Each number is 500 + 50 x the weight over the matrix's rms, rounded and kept within 0 to 999. Layers, rows and columns count from 0. Numbers have three digits each.

# layer 20 MLP down (transposed), 512x128, rms 0.354, rows 258-364, columns 64-127
468543620563541481412509499444478517462469539433502520593518506566465586483571475519550532494537505517570560547507534448526426445512444443481534404473457457479553507485486342497513552499524519
478479462466466488467518523509475456459546503534553478525397480482600476591471543462586472556504498506439448488493512581596453448443447521615511494517520418500365568470636528509528524464451434
486543597543508554513510458448542465499525545430533561482523531504474482458523443530579495498466517519457556461483495530550543493550425445581574483575438412486490588433519396488614544623443480
405486525563501474497491456518516500586552482492463398520476448567548411505516512551432606557444475438510471518453497520549569468473492512480516550412496534537537458465455506503540455505458377
445571455479529573458514506525441446477476531394471563552576528552469480423410468487443381507574533547419500460494521455537484558505556488560484467524449468447517586552559592467510513440601460
485468521557468373522443468439541537486420494473451477539445441495554596490483487493449437502359443544400559456526512582433486529424501501458518493483567476489478661444515578491350599497409518
583514514606585488477468493507525509539519476556482517498549515570610455498534446454479466461438553455547469416513491490511529488501479479403443562393510556477519466535476533494504602443512467
502499551508481527529612458648486462498496413476478518486497443509438564553530598464492525495455470495581570551453446526498519449516451528512603534434603409496491497515476480510496509491403522
495462512584498489485502566566516517482504550541517455534483552508563567454515531474540466501530566497541578572547560512489534470516549457504509547336555494533518524535454482479505560581569565
480599462447477420469489481501477486541430465492607430522555507463526521517448490472498407578552444489467531650570513586551594467577474537625501560538447495471503517446528513524496556550519453
535515525491565502459611546469532538566560490514464453461497524571513438563475405531516607502500435483471456487545521461587533458426533552480409487460510519469537495490480435488537476536527547
442464440448527493490556462449543535593547542573449523440564589516530543445474524462536411487426473475484558578500517539546483537505404496513478425564467544536473505486522492484519478502539493
416476489478558482560483488443447536498566524418501453459478574476513554541508458448601550540489500510573516495464457496530493458563411341403533494523464523540644427481471461482599499461520485
442370599545456485491544470569449541540571411589372535479563489513544408523501603478510514527497544519542573451447523480506504571498500475508570650342488471471521577533551491525414468464494489
462524479421571509513499381535507516482407524566529461459450542519433451471431539541416491456525451532623409618600432495524400458585500513489459494455492528537529464529458514528473480589510494
428507509458517484517519459480499478469478519463450509512422592526512523517500455504515430508553442503464537507460451563510484542634535480436458464647479616528577423378463495498434417530451552
492483503501473516533488572445575632449484561507492503456519509544513511463522537530541438511514456440590618482500580502386498516502467435484517588597515457505473469451491452416463502499514495
543545522537446453517493446435586505553602507527542498498443507475499429511458524618541637485492586454491579451570491462490471532648476533485528528493544590517512458538548473545484542453491477
426422454613477530431607474537488569527600505542495515512585514490449461499534461453489462519507498499490376489556454526416386551506492493510467433457414505494557540435465404539479491528517517
513481591443494462485540471492586436384485469540500500447600494434477525559462490520468497547508480457531489509454453500514494527566505472570526479513458483468500538469416392464451457478481498
520480450544477426571444502506554397492535529517631471465435509558545463499575542535467484496455544495559618501486549496580511463494501390546502519497490545505440542549560521528483488509407499
464549521503494415470517526471504605407451480528546505531535494569476535428539517579535464499461497468506559523483572471546466617441472544496469499454524470516423549526578423546510512476459475
516498488473461493549570469610386506459479489513486475573469544547526380504571488448444473484436450523453524385481512475514508347508569454488535424526542444444466615513583471525513463511507383
491474516451528562429546518415489425540569499537481512543522487535640463554526482601507528555504600491502537608480560587553508464511436580469524495516451417515443518485485450480462442416519441
390434430528494562508468475559468504441448405550601519510387518508486482437552470552477493550492494523517518538399504476502443533479445479512524548582506527453574562491545469474529475521509380
483507504538613499583491469513554614483445529431588559523504420523499545479491548456483490469554449515458515499430587515433465480468505499479555475291451583579536494431461488531581428475514425
564436556524512491470474514490507449512550548526451533440448487496441452461555486510579425500551479476438497512547411584393583570464507429547534521498527509449546591558392541544514588484482491
514410483440572510554575454480487490478456416514475551514478544502505426467454412470556559569486511521538523542530485410505502596511495452440529500644455580502392431508440483502459479550483502
426576526475428515487549614563548474540532595517535458508390523463468499408464505543504461481442514486516574466476524424443516406472501520498490480337513539506514388519529527506510516538458589
507425489475477488560524427391485556497494490562499490585515424496458428536478544515534378457516461503464373508465533522501514443602522556544506523313454531457518562536477504527563534525483561
451424435489508533569492551461500444527594534653417472492542496487561461513389525410506515460521497530449524546512555465600506569503533521409480505588520412530565512494432403457560548513534465
356546443612503474450549563477441551452473487454461459472432550442465546511498469557585627521521500477545508535426382489553521521412426485519553491529531421450520529515431464537466437557436438
525614444496555510443495506533545469421480547431542460496578578522552560457478508440576539479491445369563576511547508597509500518534497507530504534575477490483508480513546552521463485516495640
469453418455483541512494531466536531510538499481509481492457522462507514459560439515489542513453453457461527429568502447523469590449574478565474480508490486534489463545490460523514559504539509
516533534562523545396478506520447454542476455472518440530518473535521563550476430507434502507568434459516484538534456493507465479553476450555498498372475453409439524527485496541556489549532533
526464523451508517502500560569495469551561548579486510627480544577548524620494512422360438480495467529382535462438572465330528548443601395469480560511463532437534488594503505507486592572416536
386457500400474486579484536434462589476471496542492528514485524525528483524556503501515574516508442540486454370520591424516558524594526485559495527494541583502442572478515459501389458486368484
548477456503467529484530564471505510439506523467540422507529460472488425417505425454556532488460453528543501468451545454503511429528526484466556525550536485515499354466560495486486421540555580
497463511579498460525459519550453469516587458534504508490434513521444441586420510488553413511484547431496513542486538496535445544535519437536546572570460495501509481566511515538575533488514531
533475621520544421477487605482487531556453421496533418302455573605420564500479531431478465419525500507576526582528478486486537458432474494513506539483507555550566427447478547556538585448469502
517515509491508530552510544503473508437593485496533575455539494502507385470603509515473471550538535599487538532501527489517478473480462433547453580412517559545534612501509489464549515528551484
477436461527526460541522573457438443476520474474459545485510495547371542517387535474420484481558528424470527485412377548501541482519512497493541508496491506515516509464526486529422464556565440
482419445511422513465527517507435481537504562436591408476460523504431416523423527487470546550474438578515519467452510458474465434552468548516556562419503471530525445425498486479484484525441534
554457525444553538507451523442487434449516477589386512469455510504524430525479530509525536514470493518407540484502475564532510486515478555445491492460478429586518528518433488506516517451488551
479548541453568501534412463452541457459472616474416512485434437569479551457451526578518450414512477421477508424423467572485525362535397428492526503593467449442543522524474428601474450453505567
465530550573479506530503483453462539482548443508563561460494509496583569549480509544488538477494529466562518491512606560491552535498589565535462534433467477455474525539530555396441481500483537
427479555394380508564485431371517419492460560513503511468507527501516403437448538530514482441545482512509472503459496571445521462430460523534576594527558446584446518469464514498545552453483376
472528525454489507499561470562547527477566535506524543419510499490498580386576493437536547530444493609445449537492593519533532567453579544575477509582525439419536502445518527485459467511534513
535539450513470466515610518509456545532455506519527551517493503398451495473495457558452575588450572489500476423528529590545459513609506544498462523551473416555451432438483541511444462510565410
462496515385463576474491501414494524483565433451537433457556560471545514511449454484560471538407492383592473615499508476502519530553510508421560496480534569522450430474540516526473467513463506
548545513380509509421605510526533500510536489470462496534541527575458514494501480475539509467535506518491384482505511509501505474526580474520424511418481537503474501509470551484484574498479466
502591474478540440567449486488441479503477521453507458440528518548555450500534459505385529501483475467511539475528475549471407455528540449503488581415520461474542490537532488550514444469512524
388581520461444482499470500470523594523442532469493529583468501527432534500455513466602480587597515540555510447504521477531555526492527523431434465512487551463526491446488492539510534541450598
471488536528568530497521463486493516529536622528499503503438475511457487525543567422609466499456482495459460506505548501480475488581482524490441560514504510509425496478411518496386432503616502
595394484531471517509539488513473500545483473490500431487477525515461417548520662554523546438466479501523473517605512484515520369505615477494453444583524479521496571522512512430443453560532431
432510499518480471529473491476531512439570573525471406453480495501596572386434496493525482553525495500515496527368604527531555578558496527540586434341503528499409640618527476459433515435535437
498575458473494511521506528582408462513436494595542518512525528544534443563538363522372430482524490505512517510487486539457570496491466447547500409494564511578526542438604485566526461507458592
548477537497411517477476438415524489509453387536403525483477522536525611495452482542518612418430470432530441560487511586536483423397669514449527581374501535466454513471529485493445498581430553
454469554466576511482520541466460556604506447491608432461438590547534478511487568475488431524549567511406540512450467488472596484510476530525523520578509426553523417590566530508639422489625461
549638471526470496542510551472498507577505514514463530540442420431483536474610569417565561503431489661454474475522462603521506441496560474433567536481533546432536518430460530582493446420464515
485488497470388569572400331423488496575487420509471577517378505484450384565473503493499521434527469590508485584484504453564532569533497477458512440525496551535445552449456516493522539464486523
525470525411541523492534492543448497500596471500382482577480540458452465543532485534490446476512445511572552446477632490498548526468511568510536530476441461486483559483572394496477590525550559
596522496481523414468535391476522525453529492593526506483419524439489526386431439554465523413593484517514471488484456499502491516442445562522486401447392569522470540467496451523494508494537479
481517424419534555530504616479511446540463542424483539499501412501477598509492469442587553532539367460463459465449365481582441497489413460464575529466491504518529537487513491517440539491590555
516458612543346523467507459419463540514453492570443586608612466439504456522539523541513508507503574477592520427501466489466494534498488422445501536498484469457568491424440580511471515463487473
533665444460468454510480550601509502547527505541485492474512500476480445475501444510484558434524410473526466457468562499521459530485516567497506510448470608551544519543533590547525482471464486
557509477450591467525496553494495435467374523542406609497478515498569474496547499524484546468493494518564512560417472478516541620552487468543448402497565495526532562511499519502548472518480458
630606447571535470524506542438458434561469574517451481532522498524503491430530521572455551512451549574534464462487486600561539441474506585469480472524556481447419487572493485446518558443554488
510481506538494482531533445431534503506434587538627406451503511568538523438551524568440442537418524405513533351493583370528562507514399488542576426487478548526434548492475630502600483504432458
509512414526502511498465551464444517451533489401464509502539483539564557554571376547555468508510542560479441593526500476581479460480522600522542577517471525511569485456464514482470409518490456
495540444568462490466467508514534540484475557498476448388509447553359575492546459474514460517469563597561503479486522511401551577507484454484530425482528556406489508478492480556517444580463407
492531470499443442520570457562569431482551514529499459514455515400548643582539473585458525449486445374526492485452386512596586568513405470641479475525453421475500480481593421457358528492371511
456528486561542489513490452542535460578490491422543536401452473606509486558479484519527547531466606434506505506512447489432483351473497506573478565475494549502553533473463493442558590442483403
528572481487481461527500474533581560550445577449432531459512563574544422423580526486515574535473532515444512546522531474497629444462536541535575573520480468518529437481508553575526600534504428
541464549503555466515545512533501507513599468552527509590498490444437529590536489405488445454561540532557513417521534534493492501433503525421570448634450491564570494491454493456448424523489519
416390451449448479480470483521506494493516571578491526542483503469559458441447498510530456517530433387480463526572482631555630530477528449559430593630521571544438518590545522480500474415502612
480505474529454382510572486488476494545579525534470468530527567560494536499487503535565519626531409490501561471475540423465515492516475433420512493491421515423505526475454516550513544527494555
433461514491565523583435478452508535492521447527543455388392532527536424515480487495478499458472538457435499497372477457386456511498474435518572500538554434520445482559470553470468504511537474
465493533486484532550500575436508622538561507514424564524557442459524571554455553521513442597516514482535463414508500492517562588484535556480534496662556594593435547431531541467548499476478458
505452497520457431459492520579546532575577492560484454627513495513576530507482507465542516510500520371520545469540467469435421434578549338503621446455440441522424498498479512463592513581575419
509556483438510495503498455456543577445615469475476474487451456468473489484520538556594496497504476474498543523571430531534433483469583582540390493481514538535528543593451462427454451476470449
469497478461544444614610507526480537397515515454491465532537555494579445422539481499420567482504533500465447521595396435503458516510431527497442380500432533538572519492500532514464459546599457
468518459544441549533563538537515463429521510555485488509424533502555511408520561486584534552480434561440466455544430532527525477502542469450499513434513426468489508517484499442549517496574450
346536498505495521495483487602482529494491473448485460525364478577459494491451429509518472441497524534471488528518439515490568563463528537500581465410590562485488457556528463532486520529495478
497455476532554492504484495505451539564436447496443473486562436521515478534465498518564509425594488465500580521501464505469450611488578451585571495589474485529489568537452534487387443578488519
525611624439519512520502453481453586551501442505514524478515522462519505456527469562504447531580531507542511502453526447402556505516463573442608488480503466550472559470536507474542498498415473
492459465404435480557520562409473519592486455437450485529619498495489421492568475465496471405626418406529507512519479388484461526415496558532437472486455546616514464592487546551442561564550529
504509464492468520417566536458567438506466528478450465553526578567469533447509553610493562488538520478565459422491497450506482474506554456539431483433593524530441406447474450557491513515492537
458438503484498494417577584461501500534532394451498431520531485526518453486479505479436513439580520580434390553537486601462462517531452502530686536417506541582508467457495461515546558479501445
600463530443498517466533518494507529551512526561532526480520505504478490474636488550522504539473447596538449457538452478471517521540440611422497509573572473542578440453506529484626476533473570
478529463496493432602492554494479411517587503547594473402516539462530530419408426567426504468546456486446561471540660475478494475447485420581526472453414464499486497438499519551458409494461458
493549502470593543511456495471533494480503604486470487508478467440536429588515455507502527481582530568501514517580489459588491579447522487469443513485494446465541481443554462546489486545547535
559572488388498451589486490499477519500439428466394604540589542556465493460552445487466485493576464491498485562530514458470548545495567474544448494506475439504460484487565531472502435447462547
490483595451432500462550529545439465492487586445492518407550428503449518419470570473515438487484471534521538605573496509552509527577516612428556527497504587505499458446478492565464472459503549
556483466431504497512536568525561519581427479420445498543548509552462465473462489408426400452420437513493433489540495449481546507541455423449468526570416450471519592524580533494498469526557487
557487575562508526502592524515435417576449507420416506462507514511458450517570585419473577568536503504492490579535457524528445551498465513396464449526422493465510487527519415407487437511547516
492597575500465384471410533449476564469567553493426450471537478505506444539520554446541526483486488563510518435512453535634535505603491461534441513574477468437446454502583574424469502586535478
506522476476581495504480526446428396461416454588584548430536410436387504481435461540516522530503440526520546485535451452467598472517531446528443511506445535510403512508554423513482427500528447
464500513511575511515541516487453475566479504542495484585511478517458477511519501627451527535433475494508530479500526450514437529481510498541419486490486429514431513462526440561520504493547422
486482533473544477522550446497498455453497520484476565545467454562401542493519480483468578494467546458526556485520444554567540462517545486576485490532529441484413478490429631512486470492471509
491558465453593445500414486452496459449519497420475452442550512495443507539394578478560443531563492578562508459512502568579468560481527517440546530414491586486605524509470441600569627575566488
524547478567545510552467500500483484550449508476443623547574471644494484508527467472487514495487479517518549550488503494505491487558511490558554426390530516514514504416488443494557541508507513
524482477534529555549536534524530474459527486499478541515385402499499512485472494439451489502464470445495485444477504499485463601393522475504444444473511511556513541594524488477532569582504452
539532451512465418580438497534454479451545471488494499485564543480594409498557405442535557553497518515507571471506480520497447513504558469447550481482547522520481429515558643448445500406513415
519447578418457529431508424542487384568526513573447475547502523461490546431512459588520526548499463569525519453518452544500526473518456505529527533485495505533578433631435472555430642625536552
426530451507503433477519482498539526484454509471512450486526514525474516504464489453483549472506436414515554445538528515454500468531449458491524555506488556494497495554467468462518524512471442
442582539497498462466467508499468410522545584431546389588587537521513566494666534457484503517544476420471490477589509499495504468449513420447412426560463521487448503538543496567514556532455536
# layer 20 MLP up, 512x128, rms 0.316, rows 259-365, columns 64-127
484462530619530498559463424559509510492498561474368487559467486548415574497441481453434518492564545511469492459452497522456481532466543381360536530511439508519487411590428476459407507460505535
510640524551461530461383531534435531429495515487502516551567556455476503493444537525514500470501481504550528474496455455430475501554561539516480490603414453493576555529503533496435498505458546
618524567591474539488512519551479494461436530505507489453456449471505472464489472476504527557553448541448501536507440448535570485566527454536513500521506638459447491514530583409503403502496470
478519502520479404611548520444553570489585521513479480479415562409546531497442471528475462480462532458478503558446504469452495521527464464486483518502469427497501507473458516403432482530382594
473493460492479524567492522475530592570513529545522528494506365509654384561544416450503459438524494535557586532498575517461422510536506505600573502558523464541496515593525478413440495646507482
570503443375507536516518408453411463575494590523477469453523547434444492481511562551512431472574463538550513477481529491480531465528508537595563497477529498526510556453492379412488520534488543
456421519677543502564359566501450484512492457516480491479460487531462607484490477607527545525546517566514585536532465457425468425485456422461497522453561424540461468513568583511415515450447475
527532507489556503589643535511523424467566453533470503510514516520523440560458464484500549469483500541445506504448513472557558499578507575579612569391531533471604500564433493521559462458391429
532480555507551497488491534489511568549461471452448550464561483469563564528470548495543500495558447532441582505550449514451442407514500624515381382509398633555586489453486516513480527504544460
449471464547523525599497486494538502488547468623487576477502522514506509497578537542579496533482627494514459622444446503486467551532435453523587473475496528559570495550526471548380540456582540
480570558446548464510568529516443468581492510424565394523473424547544467548439494537504582449481473457550419526492488504469510533513546571462582488538484530455463478564471525460517468485467555
528480591522417517459506531518477535471556538488525511548549440509558546450504516526497521452507391471469528526530445503450456417569479455496427391581485557481440440506544634470519426590498550
488498471369490524573431498447494604528524511440503543434486533538548462548536539410580451503436521486469527586521457459500541571587593553478506444473493571449584398484524451409530509517457530
485504418463543593512517390462587448447480577500453468467484539527560531534432550489392485542547488591496540480401477520564560507580457481456452538498488449470451543490389511475371563490632513
506397453590513531481517522521476494546569528517471434514453506452472474487463429493473489416489532487541529502606551444410466379442479514502524521494555471592442521569515541537585561436613506
435383516497529578525456503620439493482529390541547494437473469498502540511461497539503531581503465549514496655470406536590502499465548500405497486457412532480500559622502525547526497538521498
528478625507575455535485557485492555513538557465563590455480457593512538523524521457537477499595396487463555546533589513428488509427481574505447393522400451526570560612499469519513431543468465
544373432439594508490485539518481540616411401448537537538497555519513495479495491485474477439556535441511512507582497457481444469528484471486540314485545460586541512519525393406553457524448532
481543393503496531566460576438499501462439490496544426498504503507547524428441541556551516596539478548509458566477409510446422477506493426446484603532537502568554534514470406553543452566490474
415492517485506570494502542555482452527469455566543506504577543573463599503494448443468505541473582491525464552476475541484533533537502626482463501493515498595493496552515565478498521485519465
572484520518535471511412503568558469536473510445466518520513528507480411476421534488502473527551493504476482523469482444480548412484450501467522517419506510492557505409436497484446388482520485
482459532554622467516491478538591488511548578471522504508483516499478524516469514522502434419450512426434523553470442401437530509472432526532436466479474457496563453512525512565504583476451536
534548554521444505628483436618514509542393606442499486497486542441456449508423545468473547521527481562517524479464572446452482512498496412569537605528470531520465474544567491458599510503415502
559521508441457463509557546459442476585539537476522514379568379538557482600438472518487512498538510526452557535436448451530372526502530436557478492518460569544510456599508516557533493366403585
495517573521459637531599539527423452497552494479383445553464501509495447566551524480504513572485548530615504493562469514458530530520432465482508506518550520454533484586511525436425483508448541
566492512493505479539579537506445506634484535450435450487453506542508506514571437410506527551464563471542456499577508507552516563502522537399517508527460485516524423468466464526450501479483513
486495516444561483507526540453467532532568557535561470651411433515456463492484414498471468525485548588471550561478517601455448520397432451570460517515565422513539483520529521563542424488462509
431498490530571502551472374494577455502472563558486452456537433473522449465500490542471537531425554528453565620552478456527500491538417518442629519490563498495461540520467487482548519533509419
549506458535471456479512575487436513513568525480523514538539516490433461467478453545483540525548552542419383503487539435463553376435455468506473544502516472527566566570525472531439524501527450
525439565457408531477513453555540419524435529531460476448475473478542517504576603430449439445494502551531512497511460523499540492487481495489372503519478481484489553546463571415580487535464508
567560594446536562574514452510456499536524573442534634532514476534485436530476587428555332502516486495434475461634519455510492479552433487448536511564546474569467443546518545471490539531579528
554461500537528472562515502516539412429529508529421451455464396510471478605496542399432482542522529543423488501514560520439516485638479481470534440534498429547453411479531517558533491467465478
493462478556531562577573466546497574472468476557483571516423469480468498576462589420457456451504476524519455614461538518488392505532405494392529533454490429541540546396534484448582527532474538
485545529442475469572474497533485537436461547514472544550539488478556457556563570468600549446464549609543499508464504486540497489456510515434486573447493489488516485485474458453511472558497591
470412450500557465451463519489498480477546489477513498449387479477492498411521554622576520510530429465518549522540502581596513497597568448493511525479438490488470502492475546526441536433499507
558454499559562559465468564379579532482532489582442513463586461472472594477470432494587514510554539542503613574467451594499521499500457611586574546525412397539540461516575532485508542536537512
469496497565575551520473584565555490501560579628458482469499546557525591492555546520455579550513552496426499499494436574536482494458545550443457565527510519466525511440490585524560582445425546
409452551544460523555553453495583484465466487487532541478520516387526537422488515423504507507480438528497559436471522457491592490487526516538490609501490561479466447495540530512534463536436440
503573432625529540576459518556465485554500508528498507487482542487408520437518448461577590584454550518523520504455499509450450628491538514474486423532523426555553408499539452500583493540514431
549532517483507545549596456480516442545484554505416437491536500566541526403516547488512493527602500550535451456539455524465523482604564513554486502553453533426472510426447495449520478445409549
499426497523495492538518487550488493455536526443512541472470399471529466455534451474504493519449437505528499537494623376484532571522437542590553510430455500533550463474478469532497529491491502
477560534505489474594386503422491488411525471473464613480501543472455542570533503437605429522478521480468489587364476568507547513449544470461505470502554491470576455522553519541505565494605458
570476500507459493443618480512455512484535444457532546562590427554548569480389507554537470467491519417497550391478518453452500486547520450514627470520505499489452502522580432438427490488518580
501458541525498444463502618560535528523487522436486534449534488542485518504454521407535558557501521526477551559542446490580489538485526525496499453513493439571531509464557552510604471465496577
481549477346454474517517610545533490560482536492522426516543528566510477490529527526567567498500556543456551580417436494475567478492460464423571509515471452500534504528497454630586467573514500
581470489465570465448504434545486507443507471567527453536456581505503487363530444521471412534482551526530567411377446493520492553494526441539476509536431497517506446481524449584475433540462541
513465496599547516542385561378517476489461530578553484500513500501463476547427528543490460530524502434454555495546469514453545586496456543474539512527434493509440495589412470459508504478470466
543469468379489422542455554452501506538565521521459456509455523515496515507475546473507552514529452507503472562566507508471587483452491516444498552521454510480461503495532552462416499403455408
384514554508460475658495508599447465524513475445490511461433448467461494616492466464567377473511470561486532522551556497440510414571339468541480614544375561507462490475472531592435541431516533
488502459501442566482459453435436508510571563479469526462481475509552474495485501519508538544498573484438502390495502509503489538483477401421581501540554452590445440495449548411558421498571526
489534507513459450473537477576605541482543419580460511554434527526474478492466436469606478511510481547467478435440485476562460432510431497474568441449499519488574517479468484443529534498563494
580509575490503410431471467496580504391493450576528514498545488523504438556454453502505590472485529489557534479495481508462511499511514429511557569545421430431569508559396477503634597502515459
509437431542529519376522469565440520459511499491565480493502528550583448432497505588448507504564499430500499566463473444447523418476487481486476512448431440408587526511552440415492545482457502
526522502536555548541581556440537581482456550552466436351463474499576499474424450438465419557524491539515541566520394505511524533508520485501493502509552500604499514478550499451616497558509533
508464500585540510484591499516509510523504497518494493586548484439578396514507523432490499424514497497446508488438542483513487531551509569434518549490393542453442476442537582470525468510455605
510399615524530454512492532454460469436493557426362537437569438438456468464453497498505492506483524530494547577428522467473467505585501478466452494534509404506441484543479448548466572502481560
497503556448560554478481496535542505464482635487437511537511352596458461451465544496495381481496468418454465592588560618470490571533445425496530536562469482558493421435511511459526426492546486
480521549542520434605513529485464496463510501440419538550504517479512454523505447523476476498478426549490530535564611518529445531524572461522455459513465560494549488452432589494481511566540618
462486387450408471547462573428564409450411456456500407529467496501471509445416529483551432463554538416525478531427491456489392491539539524553529430508464428478475483542583499449525509447494523
541497515496528505456471381398501504497524577487515500460510544510554558478506476465533516528560459452446523391580574557563514481456496404425414438499487580566453517509613530523555459484550506
496562406541496504472423495443450468445526497499485475480486542535522561487431465455461492507490488497457541413473528518469496546553389495570473457531524468434518468537522488503500505447458513
476443519580442525440489593540494511580501465425497532509573545527424509467506484477481456564540553422410489542515573540481472580522497408384565522470477476523443429486465461493515463458496546
489490420430525518443539504496521558553481472565571455451480511450461506502455346451488523450460532483496486497446552494548502334580556534558506611484506524462520550441513484514479450479501513
604501483505534594514408542498485495599542457470501530472525533515539402487497564508489511480506451624488507479550568413471492499528493424516424447536526481487519555578511476558385602498544452
555470542529467521447503502478490505389538478458492477560430452424528516559426505495531455440532535470496483536563485395499520550574489543503474520438496391449482515487475415414472519517487551
532472560500452492475504488522515512538656494502494439479509562489566491509487527463545476477495467482497441451488553539454502587456470626431604468493534551421482564567524532482441496450538558
325421514509503545536521442508500574522476440550492547414442396403446504545439405402446564557502531510505538590511456475517486554480520488434432485512441458590467448449513482456499507560522511
557451585482543474472511470588380531490589564463405542511486494483458516566447457488482515581578545529493503556441448570474535528519576460593449449524538510486482446424463488508479534459513591
453466446436545543540485521458426574530489473497563560442511501513497569490492564381497550400507537430491481505533578598507548564562443518543534497503508511491496576487566474414539528528488465
506548597451546525550391588467473496490544506534508494542487501535643545467500506521452535513502469497489477610514529507564520506501592460472528521491551468553562505561474480446514527440506497
515462534528530475595536433491591479487516474375469452478481465466466483439501526615481508542464621513531506499503546428512485387590556477560542396510542455460505374573596612452432458532565514
499472527511398544531569578523557485525545530534487489459461421470579459603472553535437522418470413558527496404467538548532449492509420498472513498521427440440545515563522511455453517499378473
490520498485470482461492449517435472533583509585554485459504500465532416405504443484412597480426472435485490456497527464455518540495419511526568561521503527456558509458568497537598453601449483
537486491472536466489480471555500435502576541547425462436545495430548496507429530495437438476503513548528478540512426521461518573489483498536522445493486440479466436495475494525568524437526557
565571490548505539543556543424445393607467566440440440495602478503422502458508587479421540402508548537431602501422492444454461494511461379460513542568461445526501486562452535514555563527612482
410466507490523477465491531436497508381436426477470467403512529411553513478475451480544556543493561510483632601550459454595500575536526577574462482473536426561518631505555597537512517501510443
425468443441516608442513417478488474409550564579539510601619528504522549464520458433519513446464519546559513548483515519523637499562425517464539492556492531467533540451450486491449468490498526
479410473485515609442490549470475489570395525469530427488488541424506465510474488512470560498428440534493567401550494450438429474473521478531434501451447425515443450572422486477461520544478437
432422476489445428559481471545448465489488518604542513534466489425507493544475400490471526632538535467509521478511489495577464440530497450558524468475498420465538505547494500407485608389476474
501464492498484487436506538472469506522450507460552495511575590517421531515536437517512534468442544440451518556544465414458509494618421528503476479502469429489493442480591488430477460411556470
432490457529588529434351467486476448506452598509442477530397449465541465474495509472513493534484487425484481508520534565535539508491416507407489518496483551494492506582505457441516618405404408
531508500530508482493540548526499554464533529341487537512545537576396537559459415573452455481495506499560459560537580516507435522584509520548471490553437516529488523514560489396529486506548514
619489570453590519533515544499507472482521578531539428479631482499408546397579512415477516570499505451518562574478582582510458454510440445568431450491504544444577468442447563484548500518573553
487535571477484448484417541523589458437503535534611471449435497460540540440526420498463476560440469426478493517554557472506582452548519481463439472510464419549528460521442471409540492531588452
492509454529516495547517583465523448438443531549496527507440515546454540489502565424455525443470527493506463552539507508590542525530534496507496538494492452458479482577554453490562536600567545
523557516492492582489517444588470462430462507536524540501513386476594569416539520499513540440453595505497498448518429497478443454540470466481608544523493554503477401474430546466483536558514543
544455386514561464492493516484429474554567472587528524422422494424533434490461520492455526555495525567460586540572541485486546594522436546353561483472447475438505520541465535517552462523489504
485428557467546539451452525552501447537538467579471474658515561404514524513549491512439510510598511525571432483538468513500535560531426447611567589448470500524609526462553506436503529532543485
441417472477515448588500454531530511504461509536550408502518526446464521488458445406613502494504554446521496514409523443512515509385537560453580543494407455562499495507423531549551476396530446
540487593490532501422474640532423485534524476599455506424499364519569555486535534532486522495464476510572504536531446474477509481444463475459546515547433471573422472539562514597507435472569483
525503546501415469464548437482512431503518445427453522456545583558484526385501503532598473446405515450504439509454522512518501459544518484572565520463576482442448552518403556427460546456515537
472447567383568480466443497506551418501482578502495435512496533520428483567537547549492481442522553555493566429458495523461573460426543527533489555472532566361547480531399543396497521507593477
548534445542471428506403503541438497491502473592371452528381515514514494660471494478534559506508535552542552446447441502371556477545433441540516467503510372434441551451528575471486528481525485
541407523489470544532410453407507400431512595498467548477521506477549541515546460521527550528506382533503485496515546501500499559429553574463542554481530455524554471522486562590532490427564590
571480430468506549414535488509542471572467463443426470522567426475473398523552474499650518503528562436533470519468501432400436564486571536508488459532542475395578531525372422509526483603506502
477506469426482505530425523550512524510492499494551499503385538525449594476511502442523575563475488410535481542533452532450571530530518497533500473483435415600477483507478579416479452495538555
459443509480523461507562510456485474420549476484507543438498474472562528520534454458496489537577531488504474434482464509489535403500582477482534462512450486447473510437539541387526483561449616
481557519538457561512539517550462545498443527472473528478542476452503534540507498547398540500526366415553491574538453521473498506550502525481651440527369550477510510506500503501519452540468591
496529432583545489460530508433459566501467474510467493475534476499470352488501470457533422448529432649434473564476459398517430490466494521545585564513448552478519547420424505584479496444418497
436493493499414505480490484532550478559431628546514492535439472587505484502414480553456483424456515470510620491476468449470491483428445513568462569468508468565530496499446408468401387505467499
502460492479489488450447527467495414546592438553508424472432505581531488542413569407514426542503454425505487486435487489470494520530428478488536515511403504490432501562595455467568498358554505
589532448577520494532489438507438526491415563536502422488604521476537380552495487571491511492573558578526526544447435503451556418593561510593569503482519483525457548467503506465513512469523471
514557423564512592506593564564564488518575531435473502471550486506523491449485486564420480530418416479525450532472460511549487525547504465462499579566544430542514542494491430549488512515522542
487430456471403497564503559458517538582442444497381416423425496518510512493470492560537490420441508427510513528562491474526488442517517526462488532447588497530517518533475563540516501393541464
572489506494492513483460508499503508553555499464481599514512451475479437478419492516500529490476492561549495443530470564475530524497542586508509525541530418599497530562517497468557451517522521
442496501524503517459426489457502466570454451579486470463491503454516442446411453460494470524484549566509565485562397500499456466544550489506539496516476538486562413504524494440449466483503435
601492538479526645513480340440455510517481510560497566516474553422481461458473471499470577540500520472447451506510396544443550550559616440487481445497496525480424484506509528447536450476707543